config.yaml
n_layer: 12
d_model: 128
n_head: 2
n_kv_head: 2
head_dim: 64
d_mlp: 512
vocab_size: 2159
activation: "gelu"
norm: "layernorm"
norm_place: "pre"
norm_eps: 1e-05
positions: "learned"
qk_norm: false
attn_scale: 0.125
bias: "none"
tie_embeddings: true
parallel_block: false
init: "normal"
init_std_qkv: 0.0442
init_std_o: 0.009
init_std_up: 0.0442
init_std_down: 0.009
init_mimetic: 0.7
optimizer: "adamw"
lr: 0.00303
beta1: 0.95
beta2: 0.98
weight_decay: 0.047
lr_head: 0.00804
grad_clip: 0.5
warmup_steps: 253
schedule: "cos"
final_lr_fraction: 0.1
batch_tokens: 16384
seq_len: 384
doc_mask: true
train_tokens: 96790000
steps: 5908
dataset: "wikipedia_en"
Each number is 128 + 24 x the weight over its row's rms, rounded and kept within 0 to 255. Layers, rows and columns count from 0. Numbers have three digits each. The size before them is the row's rms in percent of the matrix's.

# layer 8 MLP down (transposed), 512x128, rms 0.119, rows 305-359, columns 0-127
111:119111122139078127147129095145184105140145101100126121113120146115086122149111098123083136139097153094121104144144100162137163131126123162114152133089143126133108093137092172121101164108159141107118077136136127205141135097126121153139124098095125140169136092118110143130146157130134097176133128113087170144086140156128153127135156107108164139152136128127120137128077157115151117141148
096:080113119122091152134097133160111109122118143164105115164123143128103136112129155155112150177125146155107137107133128091111155113146118145108131123131145151145132077128114112149155178130155132114142150124143153116080115126153185122100154099113157114114153114137125144118126140144106150137151118156148093136109067094157168113108113080122148150085133148100125120158140077120160120063154
100:141134111164149141133114119140171103151125116135117146121092139134117118096130088094078081085132109139136111095139134155122110117126136098122148091110115138144124101112118128129172135107121160115103151126106129119123150110117093098138131131122102157129106150152155153099155067201141119120077178142167143111139113149104143116152123090176122179146152108133147179115145147149158150134123
098:123167145129120152161075110116131167145122127164130090128150138160167175141138159088118111146131111108124113098127123122110137145141125105093136096175138115072113121124115154124142149111113163112113116127092084166123107118130138118137138105118155175125112117143126130148141127126156113128096122134127196122099080094118183110139124158117096180120110108140102091095135102143131159173148
096:088142089139164161105146086162120158125126141140174135092162143129112080072138153137140111158113134145167130147121110111088106133098159170118111137122124079153163167124132130157161097139099136112151134113133159125139182138085135095092122143101091109138121139124160125143157151179149124142121123099120108125153132121124112123127122154142126153109064127091103127099145146102115131120119
094:149142155166120125096135131138143128090143135125128101126109137146132134113104148160121133144142138111102136142147095170130092150144097104139117113106113145148131181127124122117131119141088151132123133108118110112098145125112104117170121112174125150174139103123165122149153122083158129104107098181112120115165108092146165112158037102118082133148182138108131130090167090111134112153125
112:151154148107129151116141135116076074101116114103173140121132148163107184111135138106114156151182177116155138119138171143153150103107134125098126116120109133113147113143122060127151117133112131108169127118100114133109185130094138123156095125134112156186152121146118104137095100100121132130102148135126134147114115134139076100191111105114147111124143119141154142123117124112130146084105
105:103079149155170142169132106131125168098117139138142122154145131141134133102144146112168081136100161106098117098106133127137109117109117116090125088137114118148153112158170095141172122168135111130133098107111122115131111106152138103142113131198171169115161128129133127115105149137099148118144131145104128139169131088155081136138142133140113117109108132140172089169120068101124130165121
093:112099174103138128088139135162138150139139106145170118077133159132125135076125156147175145161097143117133157110135091122165114132122140123108158120152136123117112117150124131113121112130113122108183158136109118113113100103118083109105164130118126139139112083197173107099145092121146139153144111154110092137151119155066125110131108138144167145088106097102109157163107140150118131119138
108:088077123118153148140119132114146124176106092147157110115147149128133146125146149144112125141144105116157095161090134103142142115130125060126103126126162095096167100152105152135134130145072133094127122124066061134092115131152142145117125108110143131146144115112123129168121168113132126084097167123147129179150170086136148107161135113144130104145137158117120157123126158145147107133136
096:137101127126144157144125181096136110079108130086129153101157112118117141150094120128132141179119137101140117078136099115158169124131100161094101180128128136102123076121174119121125140137148123146123139158130145132094165118120104131143157138151170151121155163155146137122122116091125123160152148093108130167122122148100120094136131151086110077135156098120115134115124154160074142121085
108:107103137162180187168111165137148126116124145118132105126105081129154125110187160080152118146130125128149132159142108124136115152159140155147092133149183102145122126101111142126104076135108119115139160111134097133100126147103101155179106147129141121146143112121114121104122087122149109122147122159151127150112097142138087110098124142107089147071118144112131134143095125134084083146117
102:136146109124162178097120134159112141185129143081130116160122130112107101091142162124167112129173101106117142144120136133095138154128116128114151084094124174103140114142134091158135122102095096144120125171116139143132128151114118127117093168157109158125130118107114160126173123114120100117126135094107147165149106119115213147131122157123114153151117106109105083098110114114134107173118
096:089118124128121143109105124088138150112146130201106164152135133097141157139086172124130164125139149123089111120125147140129086112083128117128127063142162127156114110070114105112094127129140128124157130123126165104127144119140117087120150133160120133168151109095121123173147119149132144150096157131124110104102091130135154171110119124107135111154160134103125142097151125106157089119190
100:137091156146174141134152125121120108171100158114156161112128159102108159149128144115119105138124143075155150134145132109139136103129130140139145167104155099120095113139200125126126143154151135129094131100150163111126088084102100085140139139120140135155143116111102163133080106124087160152082124131110109124132102111067101154132130122117176095124114151107115140138125167127140103095154
101:104131136112090106068143106161139135131114139130099117136148108094120067124122150171095148104105084149131119139122119118128078108133135176127127138113145143139116147139107141152110147095112127117144107136181142123107134130147168062160149124106085113147109161164164126137189150115118114103137124149133156084136131144192106129129134087118105130157137091156117149124145124122158115147129
094:158127136130169111114111146089107121100087191120169144128141145098087134110120153115132137113148121122140132117094160104140096120116113097162143136127093171088135106126159119143118147182102149131102111136122169115144145063074116142092084155166156106130123157144143144129134124138103156128130168116141139178137162162124112123116113108160105145133113125118136094119091116100097148150142
092:132154173088156121109168136104121112166118152141135149169146156102124099129134144163143087159154127140136143150109063095146127115096116142072152100075114120168106157138121129090086131175126117130076114108132124108147120131118150128172097104133113134160131118140144121102145163125134115122115109154166135109143140120117126124110158143125147117145156119102087165117076109124162158108143
104:101121153122148149120102117101099128137117109154132171095145130152154141116110168136152114124115119139086110095164124147125141163079085166141142094151106110098131151118171126094142125169112139091127104169099122131131172145142166155110112121086179129138108108097137121095099084130165189117155174109140089118156154123107142141146123129112132131146125128143115136137154100123116087097128
120:129126086147179129112124117114117135146094165064140138151115122104100150111181106107149177117121124102141129088156137107128144097084077131089148121102075163151148137139154120111143134137121155123167171148143146099121104142113138145127146125121163161125123107120123153146083142090141134185129125108120120139125125152132151099118159115139154108117103109179115120110077126170121134132145
091:113084127150145136144109139115144104110163118133120130117093152177166114138164108106094103138130122147129100115141120097094134163117128133113114112095149181117140147135105159109134117145097145135119107118143135139102102141151138148094158163124106150164115148120131110110132098121097169126101174125139099066086105157082146177113146144155158092139144136146138136115142076183111113085130
103:164094134099143133154085156106122145115130142134145126139125122123152127128174125116128123090096146117115112163138119123119172169102134100116110182155125140107138126139192177129204140109142122135124123122089078100107141108106110151126108122067107106116125137089131130116139138126154101176106158103171135122138126069152129116146139123092094160117135120112140137139152114143103142146159
082:100131138111115100163123156141159134136144114122112113098133115122145159103095107120104159132129167133144120137140185122116125092180144113140124172153142097077192136119111118126083125103105048123103162132125147137103121149128130095111102131122105084139115133088117143150133131119131120135135163089114165150128146153116164110126138152099118089127132123113135157117168135196111154112142
093:109124153125148115134156065158126136125134130136106125096111123166132087129159113143124114135136074113088104149139113108127106134099192118145105141119128170116125151081142139113132095090158117129105108099109154173107127143102135168170103118130121095153149090134134077155171116140112101118108132166158145093129126144123108114174108126161139166145123115153150150164135144111146099104162
092:096130099101175096091068124145135124123133084112109135146167100126135160124109112160147114122110116117129077127138120111098099175116136142111117135126150138122146150139152126112143130118126102158130134141110097138129149156159192208165110108146147124071146127113156133115149133126114138133157129101127172141118146139173084135121102075116127135142160104155100148115129120123141113129176
138:136150117092149134140166139125140137160141145152108117135107173175158091108132182126119138094148106117073124139135117106064115127128138107160106143130109163117082128150111161097096102173135142121121139123087128141110115159147132141118115143140104162070149110121101128114124121160116124128143144156090090097173163151058150110133172135129151122123088153135137144118125114126129124119113
109:123133141095129132152115115124116122124133173129117117110165136138156142110140131117104124077128122169107115108150132164136124162090123140094134164136094117143164091123088097152109084135149123096168153110157160152110059153118147137126174149137125158133102144131134163140128164105141125107093127117118146099113159124063175132125104131098112118127126140150176074110138135143130076127117
123:114121122137168141164121109174142130141128144101128086134107115182103103119082133118126145156109108145063165173135126133106108122110145109125119101106127115171099115157180102120134080113125129137172148131123132124145122085117174171143129111111107138125109108141107147155155163138116132132164120104123152105118165125103135119171103141105133097113194101154150102119121119124141094147094
092:130125142157128112140131080155134109112127079104139129124124156121120142100168122161110101142124113117126155134127154140196113163141182124101151099153127107083161153148130101172123127142112129138175137179059168094107120151121103141101132115165086149111163093096113120140170149113123118141116104135128083134089142164119123149132115125098101149135115090133161112119131132124127127132114
087:142139150130068113116138130136117108125134117119108148202140127131106133130131119150111107159132158161143113115128102111103125140131140148125123108116118091126131107115129145110139157112158116121142118150148203132148110149102120112014079104110118173138104139141134127110137127139114130130116132147080153150106083167205134145136133139144111129128151111157131141133148133117150137109100
111:117126143183117171137131133079103114163097124137119101106143130096164104136115127140105129160157142105111111085145146101181138128179108110138117096096157121094122173114122100121144117097095144107100088105106125142170143135143110150154118158116125162130149086102142137130155112150128099158108133117171111143130142135159105070132149147131137114137208135148145115142106107137130149116139
100:114137134129093120121104110087106143136108155114113124148137122145163127135173195159136110118125128105160154129109142107132108133110168153161105105115115092138099136132103128130153141150131090113158103147169164112125137126142109144151134125148173175128083101105138128153170133204131141155076146117065139095114087120113129095106131086107113123116135158126133116166107129131104154129126
104:130138121154141138142080127152101143156138138140154103117174125135081109093142122128102110111154130128065126120118123112132122116137095120074164092082140081113110161146109123181118109121115162138141135106142152138140107118097154144140116110093167113130058120123173099090151122174158123101160139128144125137103101175150160157126155136125099149146120154158119107152123135119131155134120
100:115121137109141113159166166145127117185119084148143119126158109151153132099133091107145110131110159131143108108123151133109135132123121098098131158133156077120181102104125125185135096130113101075155091140135141125103114157136168129075172124180166127138153138096126111107131129171122125107126110123098113129129084107094109142105150125099073125151113114143130134145129138169158140127150
095:110125137129164114107094204157134170137151110144109091135083100090107105152150144128117149117150125126111112103149096137130113142153089130175134118095140131086116156125104210108132117146132157099114106110143157149157118131117141108123126095116116156111169124142129130143130088121129118108154150099136181131183113108092133115111112155111142144130119124122156148163146116076105119140105
097:136176168129138160128167134188155107133102130065164127133121082158096119123137129088170135150135094123137085090136096132182121163124138120123108131120098138144142148145144151115147091127097107114151112188110117152107140151089130107081127127142138143146134143148127107158104147117120119113114114090125152089087109083151165118110164134140101170118143116134116129116129135120158129124135
092:135104101135144134104143126147122104091122080109097150146132116157163156150102147123082163113168147085117121154116125116114121206147128127111110156118105096132144130088139150172139128106143104124161143116113163116141144136155191123088135147137104107137147113131158122139160103172174151124116130136105151102111128123164145148091089161115112111146131105133102114157109109121131074154106
121:077124094138173158126111113166119153145105156150086123113143156126138104160160143132163170109103100172137150144125082123092102105145118099122124130124141091124097157141110147102113155102139132115156067147152142151089141164104152162143161100116144086108169111119142110164113094142120127119133149140123151131155100125116102132141112123137115175149157145097112117118126164120079112107110
114:111090101106103136151135155188143195131118087135115089107083134111116086107131140158134159122125117127181146130108098121137133118144121104120140122140125076123162096130117107113122120068083124135137103103118109180120111137088152109153113090155141129168094129134123122100118159134121153154163125135118186124113133154151144144127125132128163152148089128125143139137173146155123123141093
101:112141147109050131105180127145131156145134167078169106130148127172162130091138157129119100125167099106072137135137115106134133139147143140121107123112093118146108089134122182127134146089112115126094157137126149141120121175118136135118132093127102147140106100124126146127133118164152093137131153133124096098108150128151112154141151102111150165152117084137096151143128081092167130133158
105:123188103151103116115113096156125096105132141127141156180124111113141127123127104124128139133106128108118121142131158142178112131196117147132095140110130107169118095087115137122115144111100138090103162140127171123140101135149150088147122152086123139150133126149091161140103143139140134144122149171159111154135092142101126159100119078134120146153140127119080125105097086141134054150137
099:130154125136135120150157124098138151118104109129125144131129118127142112107115171153109124138123133120169116093102089090095120179145111136182118103077112174137115095110147114126173143150120126101101118136169108172097126106177164101099150107120154158143096099119124142137172122116141108130064155110135109153089105134095161157121103119127099144157126138112148138130130111150165178132128
097:122110082150120123124121128100126100127155107124139116114132139090106158131124121139091129112140101125090129134132164090129105152131113124084101154121090101147085131156128129147139122133115144134134148131140099089136152081113126101074115133105134153076135133143164125135147159162156122110131121071175169204158116126160135183128159125130133139096101119140129127153139176171136163121123
108:133110136085139112107153105089109111132121097080149098122119125113126128132167101141103080139110151160144132132133149128147127113142127183134159129159085160147155150140133176105142147150174120144131064130159147092157088137126095098163144087117116117110118126127113141138115142163134121140144127133143131142138141160059126137115122087121133152157114116098171136126106134080163087139102
098:096110150102097151139152131148153091129139128091150120109096119110118067094092120127149161142117171134124141160117117135125138125145140138115145105105121116128162127156114079144133128122140126133149175145125134137069169153115117113135132122140151149140136073103129103150141103098097111158152095190135136108116131155115164090158118139161155130160171165105067130118140128096115115124094
083:133134128121158127168158129132143108101146095102108157129098135103148127129113139141156121124134136158131108135082137116125101160148166111151140127151189128149157116137155094109140139117090164125129130083115017121130129125106116109117103069160141129143138106122176127148151143098161125109124119148117129124173121157180125110091106145127121091120153130114149105144135113116149087133152
097:115146135162132108106078094138115105133144124095152124141130118119124138129106093095111143115105122158126115144122091210099131167137127172135103077114148135129133128122109119141125172087118128109148190154137160139129112122123134164091145104096085134164147112129112111164113121096126122150131156138113187116132086140151105129119094096147151127135111133127091164159162138173146133103122
110:132124112164132142105171129114153120159107171100127163155128114156103135101121102125142131100106148146117149175124094132091135090109158083075123145113094113132097138141123105133135139103127155171122158156122163146114087101142150138155118152129095146173124074128107134141116178138078107144161166181100131109140140119148106105126089120127119105120084162154126137126120104131150132147143
100:110149089139181106123136080140145136143173155111106158116107152085135131112132127113127125183164184136116195084134131117127144122136163147104167153088167157140127129138118116121108105113110123160107131133138149109136093121137112128121115153134128121156075091140138155115118125139079105130109121124116099134166133129086115141141126130161125151148123120077113144118123128153131079066111
103:139135197145153149119127138092122157159110158101103118151101123117126103084112149111119138138119139100167141108130171102129112085109129158106141136097121154166100142169108149096112131092142148154141079146175125133097139133086122123111134088152163100118089139112106149134156174143098156103124159140145094119125153150124062145154126139113121147172121118125102097118131139111126109156124
096:122137170134092167138147145172148103101101087124092167111089089139116122104098144135093121090097107123155129176105151109154137097152160095111136162144141132139122107139132121132104159136129132093129081114130116139147115094130177115133114084098143139137171112117152139143140144172089082147177156115124112125121146147157124108132116148100104166128129145103140106156142103123166148147099
109:130081132138094127159129125179084148091140137123119107154128099144095109131121137113117107085104123137118132165128078072180144129142152109104111149115154143134078155149131164152143153137147123119152181123122096145129114114109153114167107106164099122100153137117087116116135137144150123141135129168146125141119132131210125118149109089146139179134125131110119114140106096096163138126115
096:113166168102117100084126109129156116112130086175158104139106138138141144144135127133112116114118166106136157141139130144145136105156137165134128162123139102117149127133100103112101151077121161130114116144099111102100172138081128151113127116146181150112109131102121122130153138177221119114118094150104134139067150150108146085108121150149143133110150131116118140109145120159089100126142
100:148134149133104135154128115126142102144129117138143107161119111088145171116141095130131158134128119148117088118122125134113091118162143139096142136161126110127141137102119088121134168126121162135091155083169110106163123144102127144117111080119118130107099130130191116076115181166152113149150126114136102101126172130216131153098141109135094129104131105120124128179120101123174125118112
081:144127093117144129120112129143158131107152111156109138122115145142129130132112084103103120169118123177172131114130093118138112166150084136137134131146137131061146117158094093090128140093126117154115131135168186101136101122112137116153092122149147122126119147116101096147092158101083130114130166143128107120095142177112114102122110158154137118166123131138122087148186176128149176109133
# layer 8 MLP up, 512x128, rms 0.126, rows 306-359, columns 0-127
095:160117121136131089147138089146129080177095136099135094128100111206146123113126114109177119131165071075140108123150120120101138142133135129124123124190125116122154140125153121184100142104099119106137127116102150124163134101148128116147158159108147069145131096115087099154106126136150133096120145111126122132124155140129121118135147108154119093105145121125155119119089180144121141119150
103:118085119109135129106137116136128132153126149175133183127116105146165108136117092165129096122150100120117163129168160113131150087122095130153143111125073147136153151141133137115113117150172110154129083140138160103153096144109146121135144140143105098093114151139115155124101131117105088100085110125164199111104101129086143151123129080093156149105098152108131156108166136133147134127108
100:172115136140144102148128146159133145157120097145160178123095150097123125125102138122190081132149140154102186147146121081057129161143118119158115150131121128160147147128137151107147130115129116130115154112106117100125099136151136141111157154097145126122144110106099142115121120143105146114126084079104135135093144106113095173109146128086143101132130156102171155127124102117158095121087
099:157111124149139104106162112153113115137111089104139163152126146129152101106128115092126111135147110126157168101156135118129153115197126116125172147131097166137119103140091102078095125095108128135074104159139145130135127162128113145114157135140149140090121126110125123158117122091119145136152086166141095117158131084084136150135118123123134104121173109169105177107112110105125158091086
094:115133117139152133145108096163125129179122094154112129132124134164151126148117117134130137157105189126101126179132132093152147124132135144149132139154102148124130153127121102129149097069123130183091100118122148139126109128113147178112099138123121091104090157136121100103122142106121088140154154102161164173082129112102118163108140122124175084110122103151112172106165098123133123155094
112:136129130139131164145149102149117100125150145110160134119117071154120136129098099144129136123155153129065102097155125120141126151111100164146104149088087125169131169110185150120094132091122190143141106124131166143135095121142104120167128141089117131099100135113124120164151125126138111131126159116139138102084155104109114158154147134147188125110102109104117167143105139132109151085107
102:124059101103130148120115105100129139154122114138128144132097139118144135161083147159152132115158165134139156150140146132121110117126097089152099102071119138160147139108145131143120106162129126109119120170143140134173150161159114172131135108129157168152131120095146099069099140122091160090124122108143173112118186142110107108150111121080123098123099119106148137094149159129107117140127
093:118096101110157126107126158094107148125114120148095151121101152125100131141117100135138152105141108156118119138109151108091157123110099125160127143104142141125130136114095102095147155108163114134138145124130148185180166135146111117162163131119151103121089173127081101138092122118139133103089093070160166148098100082117093128130131123139104132092155151170154100102157148121113111134163
105:144118099124134086171152145141088115119120127145083116113090189137096139158135089132134119146128146078111150108131129120135162151126133151132178136116104151143127154129151151098067137111123124153129112144136196109148109140134123117107136131117096111165106170101139105118096154126139095125159140131134107124118148123114089133140133126104152082146089114136112119119155153170078140098074
099:096137127169127153123138117130089135142114124145115111135136125115126115156148095156133077132148119098141145132112114153092145094122122122136124126123143133097192108116138172102117117132108142148053144134090163061099130121145098110121123172131083137157114153113130117113161131105139092113124117152158125126159138159130090139160115083099099139158167137135091155116147160161160158102144
107:137106108121149131118178116110096105130120127095139120130115122144092094085116106121108148113155147119089124084125146070106119136118124162134152150101129148149144136118178137128130110111106133142112105124149163108112124119136143137136143143142131170159108108140140138141122083104105119133143081130111107113141152148130137123179119142176145091152228143080133144091103120153146169089129
106:108148118123139138152122126177104122135107079136093120106077175165149118093134104086150133081125144146130135087157123138134094118144108123139134139102111121127145156101133108120073146104115140130119118162139153074161121136135141117146115167099148095133163113096133124156178164119116141113162150129122108137120173092082118135133164147124122102127140091149148122117168137096075101110113
101:118097137096122094142145117131124115133117131096154159068114103145146137129088121101149122174140086090127135130147119171126185151157149083117135098106145161142119131092160104107155119117154133124113163125074144142178154163127136101134132112087138145109112098181084123113104154134097153121109134126184138149143146130123128097148128114139118120084117168102135146151132123163116129146150
103:122149150125156117100141119106096153123126117133116141116074146128126160140104115132146157153159133135108124085125090149121139133141076145113129122090122129100149188079142157154090100144106107133061145166121129097171161158171138149131104143075165126142163131127140088117121143123120142118140117074131125126116192087123115126135120151106127168149127089129111114124113157132124122116113
099:101115116127133122171160162098102129150096114158131148110104120149115112077144072096178144127124150094144124142115102161138146137119098084140129152099135160153110110104138161110104119148164140127092166134104131100103125128120111098122121126115165103097129146133098150075122108104106137115137125146184080120120206152126104115155145145143146116122127159160163132131110157144113120128146
097:150143112121133128117163141129112102135134122120106166120162109109120131108135108149163101149098112096126154117157127069136183150169141147158157132080166156132115111133138138128162106104144178145122112146144124147113077170126113125156120101123113151070104144129097123136098127131119130132097113107148189139137116139109099131099166120112156104075134105099143164114131161147092098107158
096:141105126156144149093158096130156105114142118096170119151124123093143139108074158126142100186124118151121173142119103114107132077160110097129094125101121131128174121147121146118121114155106165150116132143156144150139171124134115120126150118102155148099120126130123104120098128113128142140131110111191147129104113112106115121090138111124177124089126135095102187113096162092115066121110
100:131112118105155111123116066135142160105174076134105103113094157092146145142127155143137110182117153078095125115110127097156135122124127157154123156116125147111107133109141107091149104092140151127114146150101139106134117161138167105144121140129186124161131108150173107128114158121135123082131135078150188158147112114094096141121152135168150119129145130093130131114167123112113140143096
114:110147108114157108118131091112104103176095126127134147116136128149096126101154129085141112111112089099129117091195172140154158120102073131132159149117131131110122120124141148136143062144117132155123184155121128095146149138149133122137149134117186097126120107110133134124124131115132138136169101112124146150130151149125088137143118133164152107108148126096133137093100164161097073082148
095:166149133162145099123180121134053076162112094095128140128148124191111094072143080102135166102146144100097126120110121087103141149118096168136156152120135132115165128115160135110122129111112134133109158125122132095120112118134150129133142160142129125179108086118102144131144097096110153111132089114100119140124140107112127126111158146127126121147150125158127104134100166099117165136117
100:170148145136143084155095121126126090117102130109096139116131163168071123109135130137147100128135117121098146122139177155151128153158117113119164118121141134160113123151133128109078132144156163132094156136154193148097125121131100149136113135103123108154127101126148158124137091099115146145170105157137155116153126141118043124110161154126133093147152110111087143156109096124104120113098
084:128133102136129148152132121127076099094075128142124196135153145160098151122143178111130108099132139119113146150144114138134138152136131107141089118110120135135102115106142151142085153120126184156109107129144129111158122135150056131152132137093140101132080147139131132140141096113145174121139133151146101091145145110119143111142140121163129126109090102148139138147072145147151051144138
095:146139086164130135087138116077107102141124117124094142133152102150130120099154121153153097113207114096091127108152144113120124110110066142174175101155098103135165165136129165167119135116136164104146105129103153116127100129161102134111124167098101134132116147150121136118130149117162112141145118116125134154147132158128119124124077120126083170121095110124108100099142144142144143095115
099:132147117101156150156127130096140094128112132183071150135152170137096119093109120094126117130165106139127129134154150126138127146114117119145114147061134120103123129137152159132065144125149159145115127137162124115126111102147080080140090153134098086139089139155118110135153138134114184148156146131123156126112170107127070131126138089122124123132157117097122131116101185126115094132139
119:150112116082156121150149116112139134139123114132147136112122164145117126129074097165171126178113115144102169111137122132116153160155109131146126152127167132144124120139175097092097085129135142142137153145111155158133129147159129121151134115101141121130085121169176142139102098085123131134150102101145133123141102109111082110091098153102150104084135184105107155137108109078101124160097
105:144092111126135173107165126126102132159146125141170166103119104146174121152128139087119154144147125143120157098134175125117139131146069143115103144104078109124140148160123131153109088101130106098130139160091156121146106151128105146126136134150138075091134104160132146134143107098126167157138104118109162084130121125075143136161143133128131106114125110179093128089165115123146141081116
110:170086123114140150144162152129119144137155080145128098138096112137101137131147075152143130179139163128134144100125123082102133122154092114109113148126124091144102142139162113101108133089105091119108145147119188139146137131130132088119126179098126144119173117151131130155072132086097121103161167109108121109112125123142126101160142094135142090120180156087113117134124153137125111111121
097:142141072103128134120148118113089130151108158153091127134077134142111103103139161107129116180078154121104151167113149123131129093193129113135111140136153160158135128150117139120098146152148178119126138125092136111142088121112129108155111129063126167115124109154169147116121074122121121162146156128141128144124117162105138104135109105109102137116153126118114163132096179166131109158118
090:113131094176135147141111142153114134134115148108131121136119093135092148060147111119126131113147127134140135106148139102102102137140088145155148191145106143110159132124119151124146083121077170157136147111126138154096096175101094151100123123146165125173147129166171095110064160137129089132130141135118118137117142138133144114133169152098105122109130144119100148096149130113141071116132
114:161132106121146132151138129087119121114153101091154157120107148110100100098124127106090156111124144132120154135122128138142120143154128096123111194120144119139146159129129152130125121153168147164094129131124150094147090129098108115159137127111112123143124132188133140114129086112117100111156058072109151142100180096100107122126136175142149161101154187121155138143117137123154096126095
103:134108163110145151132120109094135112171140112110096171146121156153138080113138144087108107170163103122125133107114093134075134116167099109119144111101099138169161116134136167100073126143116121103102127188109140143105123132141143137141108156119128128128142161116137140100126097132088129094147094098148125131121128156093123146154134088115153092110107098143141125119157177152148071114146
105:127124047161143107142145123116105146114120083182117148123159122161077156103144112123163113118144130147118130098158151116137124156120104132129137115110153130167090110105124141110135114134150149174135155198124145114121132152148117130121098180104104113108143089119123132132081131119140120103120111103127099105099135099107111117141147111181135130123198122118167119112112135143119124122177
097:141126103103155147084129137166108125116152133115093135119149148107100097115099146132182123133154108114132128158127124146123164102151159079151163095113107123107146132111162091068126163149094142115101116128136135099152123147133113149151127166117141136128130151136126127099097118060163139141099113118131136151159117106115107111109156115164157144114131105121143155110196127100109089160076
099:142116127160139178121186098141106114138118100126111094085139138195125156114102110129146138165109141091128178114111137127141143167154099166100122114139127129108156113130157148146136114096111087184143132133112116101148098105143155121146130129148092097129121131135115121105117108102154135108155158106129164115163116123125106118131139109195123165105159067122152114110112164126130148149146
095:149093119162134140137143093114080152136127095141175134095089109117146165142121149182168152154139133145118128102102113124139157130126121146129132112155162150125140140153151100102153099105091129116112157144058144162099116142156118148151149137132119157161126099087129122154062088149119140134084138135136125101149126134092116121160124153135122123147100095144107098154129106146082143091126
104:157144140119141135128145157115121090146117127133084175146147114151110110109120102079109149130139143104105088170121135096081136139119091152155091146094081149120141159126129195111108145122128128132121147132142153104143097104137089115132128164114126138140147142150125134119139123060106134096081163104111153143136137130137139151098166098111150141118152113115068162119135165107129091096144
111:147131114140138130118148129182131093145142150182135164105110162121112174099064120159137075143128134155109164130136119124129142155138084082140113103094140128127143159132122094138065111099127104138134123136110157116172108173134104120152157118092135131127138125158138127117109113098154156139130139101166165154109097065129101151109098104081145131127148116130141124105136146133114107136125
103:131133126155154125152160112064053124121124106147141134101167089180121126148127097124130122104143115130106145121139160103104156115093112130127146152121151136144123123109135128171152133103137096128111150123141154085133097155141129095141161141131082099132115103138117111119130122115115133069130098125121162143118113105105134118101140085112107126133186213125123135151118113124139182110140
099:148111095182135127106157144117117065091124107113106162107107186157128113126097131137164127133105138141106127104137084136106140127144104103097137120117130114144117143141138151148110122157152173172109138114115140140124139130115108164119139124132115121086131108170130130145095068084127102164113094154201088136111122154106132104128120090150106144122132127157151130134134138156161172164110
105:094113146136153120136175105108135101119110132141109155115114139162116137156139112130123122159135113120116134098100157138073103118113088110115165106126154118165182119128165154104110102152118106161128149118124140155100127131112148173138165112131084107120113137151130123150108091129098098127126087142170130168145092125112093135175096130124149099097116099159176137100146114173079098147141
101:143109136145152194100199088110121112126137135118119089094128170131163142148118122139168131156113135108123121084118164135120110131116102126125128130109180131106135157144111178121146080151101143134071144127135105133142161116114122110153142123119142123116101113120118081101095100143124107142155115113161124162161140138115083140109143113143119171066118115082113153159142136130125118111100
090:127152114157161118128115105139097124162121080136129133140129129136081159103144078128166097117130138139171127107177110128100108178146127114171147123112119155160166111111148157113085126113095138102115135207129139111140128131146099090077125181129129131120120115118150139113115124134097121146089100131130108139150174130092117108089148134101124144113131125120106189111143144155132120114099
107:146139098112153135096107138124103153125159103113166111134109123103162125068125141094163133171095182129095120126155145097104131130115127091148177158134120138151083130130145119112134124134137169131113111097108144137103100170139085136146156125125160173122118141129112155135162096132127135097102048135133142144106146109117118106121114133162133114089131102105105184124150142102105098131125
097:129165077134132126102136096133115054150080152185085161135150131133140158150123122097120090126187084148103126057136157135120143152126123174155107109122115174156116105127104118129137135125103153122090135123126159125135104156124138142125146134128094130111124116122125110121160144134145132087099137134169151165151096129135115136143125068142106130144120143133095122114134118154094150114139
094:143099147156151138080117093167077117164145138130113086114126138134174163144139118098094119144121100108074148145162144121154135142139139135170139177136133140104102143126102144081186095123158114177097139096118124109143132146124133140147135115137163101145140111132106089089114089118120134134120128137150123128116092090120123139144144109107122118118109131182124133140150150166139092091083
096:104116142109159160128128130078080150101137109135106103099122179141123215121126093137110144104126159125109134081153133134118106139151134136132133139133115131104176114106127118109146120116115110156084135141107126084128120145150131114111111174119143132148152126182164124104103115153130099109148165101115156168163125109107125110141172112151074158127132117132110183124167132129103135143115
112:168141125103144153119114127099141117112102146072093143122147130127153119108085096111147114132148144143066155132159125140113151104186118154102140147126113187111156131102143154092138102148149097126110105185139143128123088157114088124120098166107146127126102095156121149114110120115130119133129142115106171114153144146124101128156170146118076110082121175144147135142136143109110158103135
098:124108152147130116168151103137115109123098127107115149134138159171142144122113108127198095130138120093076120139116144113093131101117107100165168126147091179156199124130159197122129143145111155150120145140105137141111161137171117129115130135109138106150087137165135094114123111118131115106124111116176121118106139135122095138105112122140150094126157081139117125102103140138143129112072
103:128106118101147125102127135115146106108111112142112138106142110124133145136123087140153124119168135104113131110148124124102157156113116162132101105129144142113142136079109132113129116070116117162105155167123115116155180130166127124122202124123154107149067156153133146083092135102130118138089129080138150130160154104110122107114191171110094135151150119123115163129136143111078135172121
094:135105130128125153132143106125092146153128124108102129118120129120118160074138116158163121132121160091080167172106144115125137102141143078136132135135152162167125147121145106106114145070125123142131138113123149130148103158120147146186090151125124075118112146137157103094094127137077140100128137067162130138111099101124069145096132122155159120153122132134145137137142137137104073105155
094:116098151093163123158121117116046144135114107120114111146104173164121114092119115146099128125156118085112130121104108122123106091123131132117123186113139132146146109104175156127130113143105127122084135193155147117147109151162148095089097134096123085147109051151107121114126133123128094119144154144129102129182150132113136135127123102136142091132168150110135127119138129149118136112138
097:151115093126147152143156162125121090146134149191105153125131157126095093144136129124150097169120097142098087123156145126100125131120110135100097135094171145158122118107120146098096107078150086166107131152126139120150136131151126105154135144112089110121109138139153154133135120140115129086158139084142147125133082071115117131150164111102129064143130124170123129103139149161113146089138
097:141129106150141135142147149151112161120121137143123097093112133129103150110128097156171131110163103119148147093151095060135193164187099127124139119097114137133157128117134133091130101153117123122098154173120132088102107167137127123117117176114123150174118137144124088126083133117142104134115144146150151107126146153118110103138116101128141137115103089104106125104142167178100112109178
086:113138120127117113144148125142106114148094117138160103146131136161125117076129105158081119142139139148106132126139118134162134126152137112150140120147160138133204133091148145110100122127097119135106112150097138114158111138119125124132123124120122179123167101115208100140112099123137123104140167099128107112173159094108140109095152074098090152128099180094150129096121143134127073139115